config.yaml
n_layer: 20
d_model: 320
n_head: 15
n_kv_head: 1
head_dim: 32
d_mlp: 1280
vocab_size: 2283
activation: "gelu"
norm: "layernorm"
norm_place: "pre"
norm_eps: 1e-06
positions: "rope"
rope_base: 10000.0
rope_fraction: 1.0
qk_norm: false
attn_scale: 0.177
bias: "none"
tie_embeddings: true
parallel_block: true
init: "normal"
init_std_qkv: 0.0295
init_std_o: 0.0
init_std_up: 0.0295
init_std_down: 0.0
optimizer: "muon_variant"
lr: 0.00809
beta1: 0.93
weight_decay: 0.01
lr_head: 0.00946
grad_clip: 0.5
warmup_steps: 200
schedule: "cos"
final_lr_fraction: 0.03
batch_tokens: 131072
seq_len: 256
doc_mask: true
train_tokens: 1199000000
steps: 9148
dataset: "wikipedia_en"
Each number is 128 + 24 x the weight over the matrix's rms, rounded and kept within 0 to 255. Layers, rows and columns count from 0.

# layer 3 attention query, 480x320, rms 0.114, rows 16-20,48-52,80-84,112-116,144-148,176-180,208-212,240-244,271-276,303-308,335-340,367-372,399-404,431-435,463-467, columns 0-79
[[159 157 129 130  95 112 138 170 163 138  93 134 124 120 102 128 148 146 142 116 166 125 143 132 116 107 108 169 143 156 108 185 164 113 124 113 165  78 118 125 118 116 131 142 110 126 129 115 161 148  96  95 121  89 131 133 149 122 101 136 136 129 145 114 148 183 154 118  99  80 140 127 108  92 118 137 143 121 146 126]
 [137 104 145 129 144 152 144 149 158 121 129 101 155 153 130 131 136 121 137 109 121 158  98 148  94 109 131 106 104  89 146 132 138 119 115 132 128 158 134 133 126 136 158 121 174  94 128 152 126 172  93 122  98  91 121  96 161 102 154 132 158 106 132 100 123 139 125  91 134 118 120 105  94 131 150 108 141 178 154 129]
 [147 137 140 105  96 117 141 169 147 167 106 118 134 111 125 148  97 131 132 113 138 127 136 127 133  94 115 144 100 116 143 146 139 133 130  99 105 132 124 127 144 171 163 144 142 117 156 158  91 134 100  99 139 148 122 137 139 115 140 139 186 115 104 137 122 126  93 160 107 112 140  93 139 136 114 142 135 118 119 108]
 [159 139 148 126  82 125 170 148 151 128 121 137 109 172 124 116 140 167 158  97 117 123 128 102 164 103  67 125 148 141 127 105 119 136 138  98 126 123 117 127 137 122 122 133 103 160  80 159 148 144 104 127 156 153 143 132 112 111 136 134 161  97 130 132 123 119 118 132 149  95 100 130 151 153 137 107 126  89 140 126]
 [115 147 119 139 134 120 106 114  87 105 148 131 122  89 135 123 161 126 124 125 162 122 103 144 132 140 157 130 114 170 120 141 108 125 164 159 149 170 147 148 123 135  98 112 136 127 146 108 140  85 145 184 127 131 142 146  89 128  85  96  71 143 106 115 151 128 119 120 150 154 145 138 118 134 110 145 118 157 169 113]
 [127 142 144 142 107 121 126 115 111 143 103 126 125 100 130 142 160 139 124 128 129 124 146 120 154 140 133 136 151 115 126 154 139 132 122 107 138 121 128 135  98 138 111 144 121 138 140 151 132 145 122 103  97 142 133 116 139 151 129 157 123 107 141 140 120 118 119 130 126 131 136 145 116 131 125 134 129 141 136 117]
 [175 127 150 162 130 137 160  89 118 120 135 139 134 126 135 133 108 133  91 119 135 106 150 116 148 134 127 132 132 131 136 132 109 107 118 112 142 146 148 152 107 148  99  92 147  94 126 129 129 131 136 120 135 120 143 126 114 128 130 124 118 123 135 105 145 111 112 104 135 117 129 124 136 112 105 131 129 152 162 113]
 [148 105 118 152 104 151 155 144 140 112  95 158 127 131 124 118 114 136 109 133 143 132 117 123 137 122 114 152  93 112 121 122 123 125 119 133 136 105 113  91 128 100 157 137 130 154  96 111 131 138 102 139 132 135 123 128 103 158 106 137 112  92 142 128 150 119 135 129 115 129 120 123 121 134 111 160 124 128 151 138]
 [160 131 122 139 146 127 121 141 111 111 129 140 102 121 138 130 155 118 157 121 111 130 150 130 143 130 114 111 138 168 129 134 159 135 110 111  89 119 117 119 123 133 137 148  89 139 119 150 110 143 137 109  94 148 104 120 159 127 134 128 137 106 139 127 125 125 134 119 130 128 142 111 116 125 156 116 140 128 147 124]
 [113 113 136 109 128 103 112 120 145 145 125 120 108 104 134 145 185 154 127 137 109 171 114 135 142  78 127 134 142 125 106 116 147 125 182 128 136 148 112 130 113 149 112 121 119 116 125 172 146 118 115 132 139 145 143 116 136 108 113 157 105 138 121 112 127 171 122 124 129 103  84 137 133 122 132 109 112 120 124 122]
 [162 156 121 111  75 141 140 139 170 120 116 122 128 115 153 121 154 178 119 130 124 156 145 105 131 129 134 105 166  93 131 145 144 162 154 162 106 151 127 133 146 127 110 112 103 134 138 131  80 117 140 117  72 121 130 105 118 136  93 154 108  69 124 137 100 101 104 109 148 107  92 129 151 117  84  84 125 152 127 114]
 [144 147  97 127 152 123 143 146 141  81 135 116 132 126 137 100 131 200 121 115 107 116 154  97  93 117 149 111 116  97 135 137 181 132 154 108 138 107 119 140 152 127 101 123 134 117  94 146 118 134 148 148 110 116 133 124 131 127 120 100 156 131 110 104 123 138 132 139 129  98 110 122 123 154 130 113 114 155 150 134]
 [187 152 139 110 128 167 135 143 158 140  69 137 122 136 150 120 138 144 108 114 124 125 103 113 120 131 146 137 117  95 155 127 144 125 119 120 152 142 126 107 156 147 147 126 153 132 140 137 109 135 123 103  87 131 138 126 149 158 130 149 152 126 107 118 145 111 136 105 116  91 146 110 137 100 115  98 114 144 157 105]
 [133 138 140 137  96 150 134 100 145 133 115 135  98 132 136 128 137 159 172 126 120 107 175 120 121  95  87 119 134  89 178 117 149 148 135 108 119 123 102  86 132 160 117 129 107 147 112 138 151 163 149 139  98 149 147 141 123 148 167 153 128 136 146 102 126 126  95 162 113 144 118 117 158 153 134 115  98 142 145 113]
 [124 144 173 120 157 131 104 149 130 118 164 109 138 132 101 139 138 114 103 113 158 110  73 173 175 124 160 137 140 173 108 142 145 141 147 132 112 126 151 187  88 120  89 105 129 110 175 141 159  99 121 122 138 104 165 132  71  94 116 138  81 132 117 162 146 157 150 137 121 128 146 147 127 124 143  99 180 115  73 117]
 [157 155 127 130 122 150 160  78 144 126 130 129 158 122 124 160 164 146 103 149 141 148 130 132 123 154 100 130 146 125  89 130 155 115  70 130 149 155 136 103 139 144 137 141 106 153 118 107 127 129 116 140 117 136 131 131 119 163 111 143 133 124 130 135 111 110 119  79  85  82 134  99 125 129 118 135 130 106  86 107]
 [149 130 146 138 135 145 143 100 154 126 144 148 153 116 160 107 126 147 121 136 112 104 136 104 121 135 115 134 118 103 127 116 185 107 106 139 144 190 118 127 124 154 154 118 152 107 161 122 116 143 136 133  86 114 141 107 134 138 128 143 127 110  99 142 100 120 129 124 113 107 131 124 147 162 111 171 121 142 138 127]
 [166 124 132 160 117 151  98 144 145  94 133 108 128 168 113 128 117  93 136 127 108 123 103 146 117 146 140  63 117  82 153 130  90 121  95 118 130 128 137 137 165 143 103 145 129 162  98 113 109 139 157 135 121 148 115 131 115 159 113 135 163 125  85 124 111 112 154 116 116 123 162 154  84 147 119 132  96 123 122 124]
 [102 129 102 114  94 146 136  96 143 148 168 140 108 158 124 107 125 168 149 105 107 123 198 116 154 172  90 126 133 104 158 129 109 140 141 128 144 100 157 169 189 104 139 129  75 112 121 154 146  95 132 110 156 141 101  93 140 152 142  89 130 123 148 121 108 112 123 148 133  97 156  99 143 143 120  97  96  96 127 112]
 [150 123 143 138 158 123 124 127 117  78 166 165 134 116 115 138 160 154 146 120 136 165 135 164 118  84 116  97 157 121 156 107 167 137 136 138 128 138 149 133 107 134 124 105 117 124 147 159 108 124 117 151 141 116 154 134 126 115 136 152  94 124 152 170 130 142 119 126 122 118 117 140 135 101 132 107 101 143 122 142]
 [144 107 158 121 122  85 127 144 157 122 101 113 125 135 111 122 158 135 181 106  89 123 156 131 103 128 123 104 116 121 136 108 118 118  99 120 105 155 134 107 164 143 138 123 155 112 187 164  84 194  94 129 149 128 130 118 127 130 118 117 125 120 175 100  97 149 107  98 171 128 122 145 142 142 133 101 120 109 150 154]
 [149 107 155 118 114  85 154 137 128 118 122 118 126 119 139 132 134 114 137  97  88 102 128 135  99 155 114 103 123  74 148 136 141 123 115  85 110 127 134 147 124 162 106 103 104 115 157 125 132 128 124 137 130 101 143 112 128 103 151 148 149 132 142 114 126 151 103  80 105 116 106 159 118 144 159 113 175 142 154 120]
 [137 135 123 125 118 110 129 180 179 145  97 142 123 141 128  79 126 121 129  83 105  71 138 116 111 114 140 106 103 108 153 121  97 128 131  98 138 155 110 137 122 121 154  89 139 109 127 160  84 170 127  98 121 151 109 142 161 111 134 122 137  77 136 126  91 152 148 133 121  92 124 143 143 171 149 128 119 116 118 156]
 [108 111 135 119 140 149 130 142 147 159 140  86  89 142 124 125 147 145 144  79 126 133 155 178 101 129 122  92 128  86 148 118 150  97 167 104 117 115 115 114 165 122 113 157 130  97 150 128 143 123 154 119 146 186 115  84 112 137 118  88 107 108 103 131 177 141 170 137 148 111 137 140 118 137 149  73 113 149 145 141]
 [ 99 117  79 186 135 118 139 140 126 123 151 166 142 168 115 156 149 145  98 160 116 155 133 143 159 113  91 106  83 114 110 164 150  99  99 105 120 107 141 147 126 102 112 118 107 130  93 150 107 201  70 164 140 151 117 166 106 142 105 126 127 133 124 138 131 154  86 129 126 143 126 152 141 128 127 136 129 125  86  95]
 [180 168  94  80  61  65 107 138 146 149 108 153 114  77 167 118 121 148 140 127 152 105 157 125 140 142 115  64 137 118 106 149 163 109  98 107 147 101 121 134  99 109 121 132  64 136 153 163 126 142 159 100 115 129 103 118 113 168 117 135 108 102 152  90 137 120 144  98 146  91 164 138 101 120 109  67  92  93 106 155]
 [143 109 141  92  99 126 122 127 133 100 110 126  81  99 162 136  41 109 182 122 110 122 168 116  93  97 111 105 155  85 152 111 136 132 146 116 129 149 150 147 127 179  96 104 111 111 127 117 132 182 170  98 108 114 127 113 127 124 145 141 150 115 155  94  99  94  99 119 152 140 136 140 103 142 159 144  91 183 164 129]
 [116 155  86 125 120 137 157 129 162 184 136 136 153 106 166 159 108  98  88 125 138  94 166  90 118 134 150  80 128 148 110 130 148 111 116 130 164 113 120 135 115 165 143 122 127 107 121 123 111 148 111 106 110 117 145 132 152 140  98 140 115  79 112  76 108 137  88 102 105 134 119 131 139 151  78 163  97 135 130 141]
 [139 114 143 132  86 123 117 138 159 128 113 136 125  99 163  93 123 149 177 125 147 125 153 131 117 154 148 103 111 118 135 123 153 123 131 145 164 131 109  91 122 121 134 123 133 116 136 160 132 148 139 127 134 148 135 106 142 147 149 143 100 109 127 121 115 102  99 111 111 124 139 125 116 129 138 126  95 117 143 130]
 [114 134 105 159 164 119 141 124 134 144 141 135 115 103 114 125 135 130 117 112 122 164 129 141  91 122 100 165 136 106 176 137 122 167 129 115 144 108 114 122 124 130 139 137 119 126 104 129 137 132 104 125 165 104 127 134 136 128 107 145  65 151 169 144 106 136  82 129  87 133 159 134 125 154 123 136 165 129 123 116]
 [ 92 141  98 104 121 125 148 108 144 144 109 142 116 125 118 182 115 138 172  56 111 136 124 139 140 166 117  70 131  62 156 128 106 122 124 114 174 120 139  69 157 121 155 105 143 168 123 146 158 158 129 158 131 173  99 112 104 116  93  84 192 152 145 185 132 150 132  89  89  72 101  86 154 123 152 122  81  82 146 153]
 [133 128  60 138 117 140 112 132 119 117  97 110 134 181 102 159 131 166 160 112 132 123 123 166 143  96 130 128 114  54 206 128 115 120 122 108 141 138 156  88 148 136 136 149 144 153 195 122 115 135 141 142 141 180 146  64 128  91 156 115 199 155 158 172 102 106 116  74 150  93 143 148 139 144 148  96  61 147 148 106]
 [ 94 129 142 110  91 151 155 147 125 131 119 136 152 124 148 153  87 113 151 142 138 108 163 138 131 115 140  54 112 145 216 129 136  69  98 124 109 138 110  91 183 151 102 150 142 105 122 141  74 154 135  94 105 143  77 116 159 118 139 110 169 134 129 119  97 136 127  87 121 137 108 110 116 105 182 137 162  80 161 119]
 [185 124 126 127 122 121 138 146 128 146 113 117 122 113 130 122 117 129 119 140 123 108 153 142  58 159 135 113 154 119 113 111 125 168  88 102 127  98 122 132 135 150  71  98 115 108 168 170 153 174 113 122 115 137 111 171 159 132  95 111 116  77 114 139  80 112 135 123 104 151 139 125 120 140 159 131 115 147 156 147]
 [135 129 118 193 160 114 179  92 139 120 184 125 136  96 136  96  95 138 141 145 161 133  84  82 109 120 130 126 139 138 116 159 133 172 145 148 142 145 115 137 148  90 197 147 119 124 130  90 127 144 123 144 155 156 114 160 150 135 150 105  42 120 164 108  95 130 118 126 129 141 133 125 115 141 108 137 139 136  85 158]
 [145 120  72 128  97 137 122 122 157  90 142  84 137 103 182 107 180 157 178  99 156 111 125 111  65 171 110 143 152  48 187 129 117 104 110 146 142 127  77 132 183 114 133 115 148 124  80 245 158 148 157 101 126 166  36  99 159 138 145  97 135 121 168 117 112 141 146  97 143  92 129 174 106 140  86 158  53 114 123  99]
 [ 91 111 141  90 136 146 151 143 144 111 167 120 158 145 149  78  94 125 148 117 121 130 142  89  36 203 156 133 144  58 173 127 102  75 134 140 127 154 102 162 104 120 115 135 111 130 136 191 100 143 128 112 123 162 159 116 134 108 136 136 171 101 166 117 154 161 124  92 113  72  87 160  89 159 122 187  95 131 147 101]
 [188 140  99 130  77 115 130 115  78 133 115 142 134 142 120 162 117 133 147 126 162 134 121 130 100 165 109 104 117  67 132 115 122 131 143 152  85 118 124 130 101 144 139  86 132 112 133 167 136 129 157  55 108 111 116 109 121 103  85  95 113 116 104 161 158 119 118 122 112 124 104 119 116 150 129 130 127 171 147 129]
 [ 92 129 136 142 101 152 144 101 132 121 120 152 157 135 137 118 158 124 137  97 105  97 163 134  96 118 147 124 140 137 145 151 136 153 158 120 151 147 126 107 132 131 136 165 139 159 112 156 147 135 106 147 111 146 104  98 151 140 139 111  95 119 146 127 116 127  96 133 105 124 101 118 117 106 140 132 114 107 117 122]
 [130 158 121 131 136 102 105 139 133 159 149 141  53  99 111 143  67  90 133 180 118 113  99 132 154 130 144 107 125 137 108 154 126 137 115 134  94 115 144 112 139 137  99 121 120 148 135 122  98 168 132 123  84 102 131 170 122 118 143 149 113  95 134 111 132 130 138  87 101 183 134 133 158  90 108 132 129 163 140 126]
 [142 135 103  97  89 105 132 133 155 141 119  99  76 159 119 106  56 136 152 174 113 121 120 137 111 109  92 133 145 100 123 158 136 137 175 132 125 121 140  46 136 129 119 137  79 116 116 135 121  80 144 101 162 157 140 156 170 130 117 100 156 119 151 149 128 126 156 127 127  81  91 160 140  92 146 143 146 123 111 109]
 [142 106 138 140 118 112 132 108 118 123 128 135 120 121 132 101 127 149 143 115 105 136 125 126 124 108 119 114 134 134 135 131 117 135 116 114 130 120 121 136 126 118 138 113 108 141 141 134 149 116 123 128 130 114 127 143  99 156 121 132 113 120 124 131 141 140 126 131 144 115 146 121  99 123 116 134 135 107 106 132]
 [124 118 125 133 108 145 154 115 122 151 111 114  95 133 139 128 119 144 150 135 127 124 133 108 142 141 126 137 146 130 124 119 127 150 107 125 120 151 137 130 140 115 127 158 117 145 145 139 111 143 147 117 123 150 120 129 128 153 152 141 128 115 123 109 150 125 118 114 161 126 140 114 144 131 148 114 107 148 145 126]
 [152 113 145 117 106 150 137 143 117 114  88 115  99 112 139 131 120 167 140 134 127 134 120 101 170 112 120 114 125 121 143 140 103 138 126 138 136 113 154 143 135 106 129 165 111 134 140 140 104 158 152 121 136 141 120 131 136 155 145 151 145 110 105 134 125 110 137 126 120 145 147 107 111 131 116  95  90 142 130 133]
 [132 134 156 118 131 132 124 115 104 127 135 146 130 108 143 126 144 148 143 123 129 127 132 113 160 102 118 101 126 132 144 126 131 134 100 112 123 124 116 128 130 126 114 133 115 138 141 137 103 143 134 123 117 158 110 113 136 146 143 111 137 123 147 139 124 144 113 147 140 109 128 115 131 122 130 118 133 125 133 127]
 [121 149 122 148 126 124 124 149 142 134 134 124 151 157  92 136 128 129 116 110 130 141 132 178 118 113 136 136 105 146 121 123 152 143 140 150 100 108 123 113 127 164 143  89 141 118 130 110 139 113 101 139 121 127 145 107 147 106 121 112 122 119 142 150 127 139 140 113 107 102 126 159 150 152 123 110 172 132 120 119]
 [150 156 101 125  70 148 113 139  98  71  95 110 125 156 104 190 127 122 161 100 137 143 184 133 105 114 112 138 150 163 123 132 134 120 128 125 229 144 114 102  80 159 166 124 118 161 135 100 155 118 131  97 135 161 132 141 158 152 147 114 151 142 104 113 138 188 169 178 108 104 120  98  93 143 140 172  97 174  76 148]
 [125 131 155 121 113 139 107 150 144 178 140 107 136 115 135  65 144 134 191 119 120 146 131 141 133 103 106 133 161 117 121 123 138 114 117 133 136 113 119 129 170 141 131 124 114 155 151 113 123 119 163  81 141 126 106 147 159 161  97 136 119 124 141 109 142 143 123  82 142 114 147 108 130 138 137 124 144 148 125 102]
 [122 149 146 127 126 182 114 126 129 152 169 115 142 138 150 123 155 146 133 142 128  99 135 100  86 129 131 144 113 119 145 143 143 123 160  77 161 135 130 112 122 119  97 143 123 126 139 127 103 115 152 127 142 148 130 148 148 129 113 126 158 144  89  99 109  87 108 136 129 109 121 139 141 156 126 130 140 138 136  92]
 [174 138 139 111 150 136 138 132 101 145 103 109 104 108 125 110 164 171 109 123 112 105 100  97 157  90 123  66 145  98 200 140 118 130 101 146 127 156 133 131 124 108 133 109 132 128 134 128 133 130 163 110 132 144  94 140 151 116 152 148 136 147 106 115  87 138 145 135 121 101 134 122 140 162 175 114 113 111  96 122]
 [165 111 123  96 108  83 145 139 137 124 140 129 138 106 131 157 132 138 154 160 119 108 146 126 113 133 118 113 130 130 121 129 125 128 125  86 129 113 130 115 120 144 149 133 106 134 109 108 153 141 123 150 138 167  71 137 131 136  84 138 138  87 143 140 118 137 144 125 156 135 129  66 131 121  98 114 112 168 153 154]
 [120 150 124 151 144 138 148 140 127 121 167 118  97 164 117 130 138 151 120 121  99 137 101 140 123 107 130 148 142 151 137 140 139 142 120 130 143 103 141 139 113 159 167 103 164 156 115 148 119 131  88 140 139 124 130 144 151 144 169 140  87 123 135 136 153 128 129 117 108 119 153 185 116 122 114  63 114  75 102 130]
 [141 117 167 170 122 114 138 140 130 133 119  92 115 110 121 168 146  88 125 130 160 105 118 161 119 104 117 117  92 131 142 134 109  83 126  93 151 108 126 126 149 141 136 179 145  95 105  92 118 119 127 101 150 108 135 128 107 110  80 139 117 126 124 120 163 152 132 121 179 149 179 137 126 157 146 129 118 120 113 126]
 [153 179 129 135 120 151 129 134 112 120 129 110 117  88 154 158 130 158 119 143 101 174 142 125 161 111 107 111 141 166 132 152 143 101 115 158 159 109  96  79 123 152 122  80 109 117 135  98 104 146 128 119 138 142 172  99  97 168 138 108 164 112 142 200 135 141 135  90 102  75 112 119  88  87 143 114 127 154 128 134]
 [180 124 149 147 156 120 132 136 136 150 127 157 137  82 128 161 107 141 105 142 142 115 168 131 123 118 131  71  95 136 158 101 159 148 136 164 143 153 102 114 110  91 108 157 105 105 142 123 122 134 130 134 128 110 126 149 109 104 135  93 138 122 116 117  76 116 176 136 120  91 150  85  93 143 167 116 128 120 175 138]
 [136 111 146 139 142 160 153 147 156 142 128 136 150 119 126 169  83 156 153  75  87 138 131  86 132  73 125 106 101 137 123 114 136 132 133 143 140 166 151 103 119 108 155 167 129  59  62  93  95 147 164  75 149 167 158 132 123 127 141 117 169 132 148 148 139 178 136 126 115 123 166 118 134 165 135 125 112 155 129 134]
 [123 150 100 111 141  98 120 139 180 125 144  89 162 145 134  99 143 100 191  89 145 101 140 120 163 123 100 120 126 122  96 138 115 121 103  97 110 113 129 122 126 140 117 105 133 146 156 145 106 132 125 144 107 152 126  99  86 117 113 132 120 136 125  89 122 126 149 136 134 107 123 141 123 122  94  92 122 129 109 169]
 [ 97 143 121 129 102  89 121 122 116  89 130 146 129 105 148 117 144 132 146  84 148 162 125 153 138 146  97 161 131 133 188 144 141 119 134 126 126 134 146 129 117 136 125 108 138 108 125 169 158 127  84 111 171 105 138 102 102 150 172 174 168 137 139 120 156 118 133 117 137 132  89 176 152 153 167 134 123 127 120 101]
 [107 113 109 105 119 142 118 157 137  98 162  98 124 110 150  85 104 118 138 129 137 121 102 181  98 169 151 140 114 101 121 132 150  67 167 150 129 162 117 104  99 125  58 148 161 111 155 137 171  47 132 135 144 100 148  84 105 126  94 117 182 157 171 127 119  80 113 207  89 112  79 157 109 143 140  91 158 126 148 125]
 [132 172 160  97 142 100 132 141 134 154  99 126  91 133 100 100 199 123 143 120 140 124 139 133 151 170  95 123 138 131 143 129 127  90  87 122  94 108 104 118 127 141 148 107  84 111 139 154 150 145 138 119 135  95 103 119 120 133 105 125 157  93 154 129 129 136 124 127 131 102 131 133  95 151 102  87 138 133  90 123]
 [ 97 116 166 139 158 103 153 142 152 148 111 144 164 129 114 103 116 152 150  96 129 143 100 135 146 137 148  60 128 118 162 135 120  90 110 142 144 148 130  97 112 112  97 161 110 127 145 146 119 108 104 136  91 133 139 103 152 129 158  78 193 125 150 130 129  95 103 118 130 165 132 125 105 140 106 125  94 150 131 103]
 [187 130 164  98 131 156 108 155 150 144 137  97  57 150 131 142 150 148 126 102 109 103 117 162 111 156 138 116 128 104 113 155 117 138 113 117 100 128  80 162 137 146 168  99  82 135  83 148 119 147 135 110  93 103 123 133 106  95 109 119 175  79  89 119 121 139 110 105 138 102  98 112 130 169 100 136 152  70 130 169]
 [140 113 157 168 132 116 144 123 135 134 136 116  84 159 139 112 133 112 165  74 151  93 178 134  85 135 137 128 149  56 144 133  97 127 123 102 121  85 135  96 154 102 117 118 116 114 133 131 163 156 146 101 149 135 140 115  74 143 101 142 163 115 168  89 177 142 121 131 141  78 143 155 135  81 139 118 133 128 132 143]
 [128 134 128 120 124 117 123 128 106 145 128 148 142 127 156 147 124 162 108 166 141 164 140 106 106 120 176 137 117 171 132 146 132 164 168 146 172 133 130 154 103 124  95 154 155 101  93 141 109 148 145 153 175 143 130 155 114 156 150 115  84 148 121 140 131  99  92 136 148 102 115 104 176 109 130 134 108 154 117  87]
 [138 158 130 117 131 109 110 148 121  96 115  76 123 139 142 148  99 134 123 149 134 118 157  90 126 152 140 123 111 121 135 133  82  61  73 133 140 141 149 104 121 145 110 101 163 110  92 136  61 164 163 126 111 118 117  91 179 132 146 121 152  91 119 112  83 120 161 164 116 152 133 124  79 105 134 113 128 112 140 170]
 [138 106 137 109 127 133 134 147 132 137 133 112 161 100 129 141 134 112 127 123 126 138 129 103 127  96 114 119 128 123 150 122 138 132 140 137 146 142 130 140  93 126 123 122 148 146 110 141  95 128 120 138 143 113 129 149 120 115 139 120 125 115 123 116 119 118 111 116 133 124 120 115 129 126 143 154 125 130 127 148]
 [123 145 142 136 126 148 126 121 111 128 108 101 103 148 137 110  63 149 136 149 120 124 129 114 166 123 107  89 126 143 151 142 118  86  79 102 120 150 156 122 133 160 112  97 135 170 144 165 147 129 132 127 119 173 113  64 119 115 131 107 112  92 129 139 142 127 127 124 150 117 137 123 148 130 123 137 124 133 115 146]
 [149 131 151 115 127 130 149 134 135 122 114 139 122 124 153 118 106 129 138 113 123 135 163 129 110 140 117  91 148 107 118 123 130 130 115 168 119 132 136 114 123 102 171 143 153 163 132 160 118 147 148 147  93 127 123 121 156 138 151 121 169 120 130  96 124 111 120 121 127 109 143  98 124 128 102 157 125 135 126 151]
 [160  83 133 147  73 131 149 185 136 123 127 112 137 110 137 115 116 120 188 113 136 154 147 133  97 104 140 129 105  94 160 112 141 167 142 162 116 126 108 120 135 141 161 125 106 146 119 120  82 128 124 131 114 153 131 112  96 186  73 124 178 130 106 125 133 111 137 127 131 111 133 108 113 122 127 100 145 132 154 135]
 [130 141  85 127 167 124 146 137 144 134  96 148 130 149 109 111 140  98  98 105 155 107 115 169 126 128 165 134 158 147 111 132 102 150 125 137 126 132  88 102  87  94 116 163 159 133 152 113 123  68 102 178 151 138 139 119 119 174 140 127  95 121 146 201 118 152 127 131 161 115 121 156 119  86 144 121 132 152 125  56]
 [127 146 126 112 110 107 150 107 135 124 119 141 123 173 130 116 109 162 122 135 120 159 131 123 148 159 129  85 175 189 130 125 124 174 101 110 130  65  95  97 121 133  78 129 162 139 100 143 128 120 117 110 147 149 147 169 147 160 116 129 148 136 118 124 102 122 147 106 138 133 132 121 131 127 133 145 142 112 138 115]
 [141 111 134 118 113 125 140 142 147 129 127 131 146 121 141  86 171 162 170  94 112 107  75 105 131 128  88 108 158 124 127 166 139 153 130 140 150 135 134  81  80 158 133 103 123 117  77 114 124 140 121 127 108 131 144 137 131 160 134 139 130 126 172  97 134 137 116 120 139 116 122 133 150 135 133 127 109 116 121 144]
 [128  90 113 117 131  88 134 132 119  93 152 157 142 152 144  80 133 146  81 130  95 109 131  77 120 169 114 108 128 114 167 104 147 133 119 157 151 171 153 122 163 135 104  81 107 108  91 107  89 150 118 150 104 132 111 101 113  74 140 138 146 133 164  92  94 159 119 106  93 133 151 141 109 143 164 160 126 163 170 138]
 [193 157 153 110  99 167 143 119 154 153 115 115 117  88 148 120 100 110 118 108 117  61 164 149  95 132 153 119 154 102 131 114 152  92 131 131 107 135 143 103 144 144  88 122 128 129 149 137 147 131 131  95 128 156 117 114 129 133 161 117 154  81 132 120  81 122  78 107 128 119 128 118 120 121 106 140 134 135 174 120]
 [171 149  83 140 138 165 108 156 134 143 136 115 114 160 127 135 131 169 197 102 141 124 151 137 112 114  98 108 128 110 148 141  80 110 113 125 113 115 132 120 118 217 110 150  70 128 128 115 114 120  80 133 147 156 125  72  89 148 145  99 173  40 144 130 147 104 196  68 134  92 150 158  75 117 157 136  59 117 125 139]
 [198 109 116 136 138  73 157 150 127 125 120 157 121 147 120 154 123 125 137 115 121 154 145 121  90 173 187 115 121 173 124 129  91 127  97 125 107 162 109 102 157 156 113 159 109 152 124 123 150  83 170 106 121 138 152 123 111 127 147 113 152 155  96 119 152 146 157 179 121 100 108 113 109  99 136 128 125  79 145 167]
 [149 155 123 142 141  99 161 102  98 127  96 119 172 191 121 114 187 187 199  78 161 143 132 159 133 177  92 111 140 112 161 129 126 101 120 135 129 139 106 142 151 131  79 123 131 165 129 134 120 158 144 153  73 156  63 116 140 137  84  63 136  80 107 130 106 142 155  87 122 114 108 141 144 134  90 122  66  90 116 138]
 [152 117 154  90 150 183 137 162  98 134 111  95 108 145 137 130  95 161 148 118 146  74 165 144  82 142  92  86 104 103 133 117 150 138 112  94 131 186 149 151 175 147 116 156 107 128 134 135 108  73 149  74 136 112 118 107 116  82 160 122 160 100  94 113 125 129 173 109 137 115 122 154 149 105 167 123 122 127 166 113]
 [142 117 150 156 119  83 199 130 133 157 158 121 101 161 116 165 104 146 137  82 112 108 113 132 128 130 163 101 132  84 206 105 132  75  95 153 136 115 117 103 146 156  51 100 117 151 104 131 147 136 133 143 122 126 163 116 116 143 142 132 199 103 150 108  91 105 122 147 108 135 137 135 105 141 114 160  89 125 176 130]
 [134 156 155 119  95 160 135 132 146  84 127 137 157 145 156 139 141 143 131 138 161 149 122 148 103 139  69 123 123 138 128 151  97 155 150 128 167 157 120 115 107 105 123 165 153 150 132 155  85 150 123 162 124 161 114 113 121 148 112 150 155 110 121 153 126 134  93 144 142 122 114 127 113 175 125 111 132 104 120 148]]
# layer 3 attention key, 32x320, rms 0.0969, rows 15-19, columns 0-79
[[ 86 151 113 108 153 129 128  75 117 136 143 157 123 150 121 110 134 126 129 112 112 126 122 153 131 112  57 128 153 160 155 116 121 113 130 139 178 171 153 118 116 115  96 114 149 138 135  88 138 140 160 130 139 142 100 123 122 143 146 120 129  76 111 150 120  98 135 120 109 171 104 120 109 114 142 140 120 118 167 102]
 [163  97 142 110 103 132 136 134  88 118 115 112  80 116 129 133 125 135 113 139 124 125 119 116 123 143 105  88 120  94 135 119 138 140 120 119 113 147 114 138 139 125 124 164 140 124 142 145 146 165 147 132 153 136 110 120 130 115 146 111 138 142 151 116 164 141 134 178 133 126 135  91 129 150 140 129 116 146 131 118]
 [156 173 162 156  84 110 136 145 175 137 127 118 137 106 138 117 145 142 133 119 166 169 141 103 167 134 114 144 127 115 102 152  95 142 141 156  94 103 108 135 141 140 133 129 138 126  85 124 127 131 160  87 119 137 120 121 152 143 100 150 125 132 106 133 127 112 136 146 110  84 107 102 155 111 125 135 112 109 118 158]
 [148 120 117 162 117 132 102 132 111 123 150 110 104 120 113 154 132 154 126 130 150 148 128 127 142 126 111 153 122 118  91 113 133 128 112 122 109 142  99 155 139 110  94 136 129 160 146 112 142 134 152 143 152 107 116 109 150 113 111 144  91 147 136 148 154 109 118 109 113 123 139  98 112 136 146 100 127 155 146 163]
 [143 109 106 113 118 161 169  93 108 127 122 126 112 124  89 155 115 118 135 134 110 130  96 145 142 140 128 113 130 134 132 130 124 119 136 141 124 102 105 163 113  83 115 139 137 136 136 129 130 129 102 147 148  93 142 137 155 121 113 148 121 163 134 132 155 135  87 112 113 141 112 127 144 151 149 148 132 167 109 112]]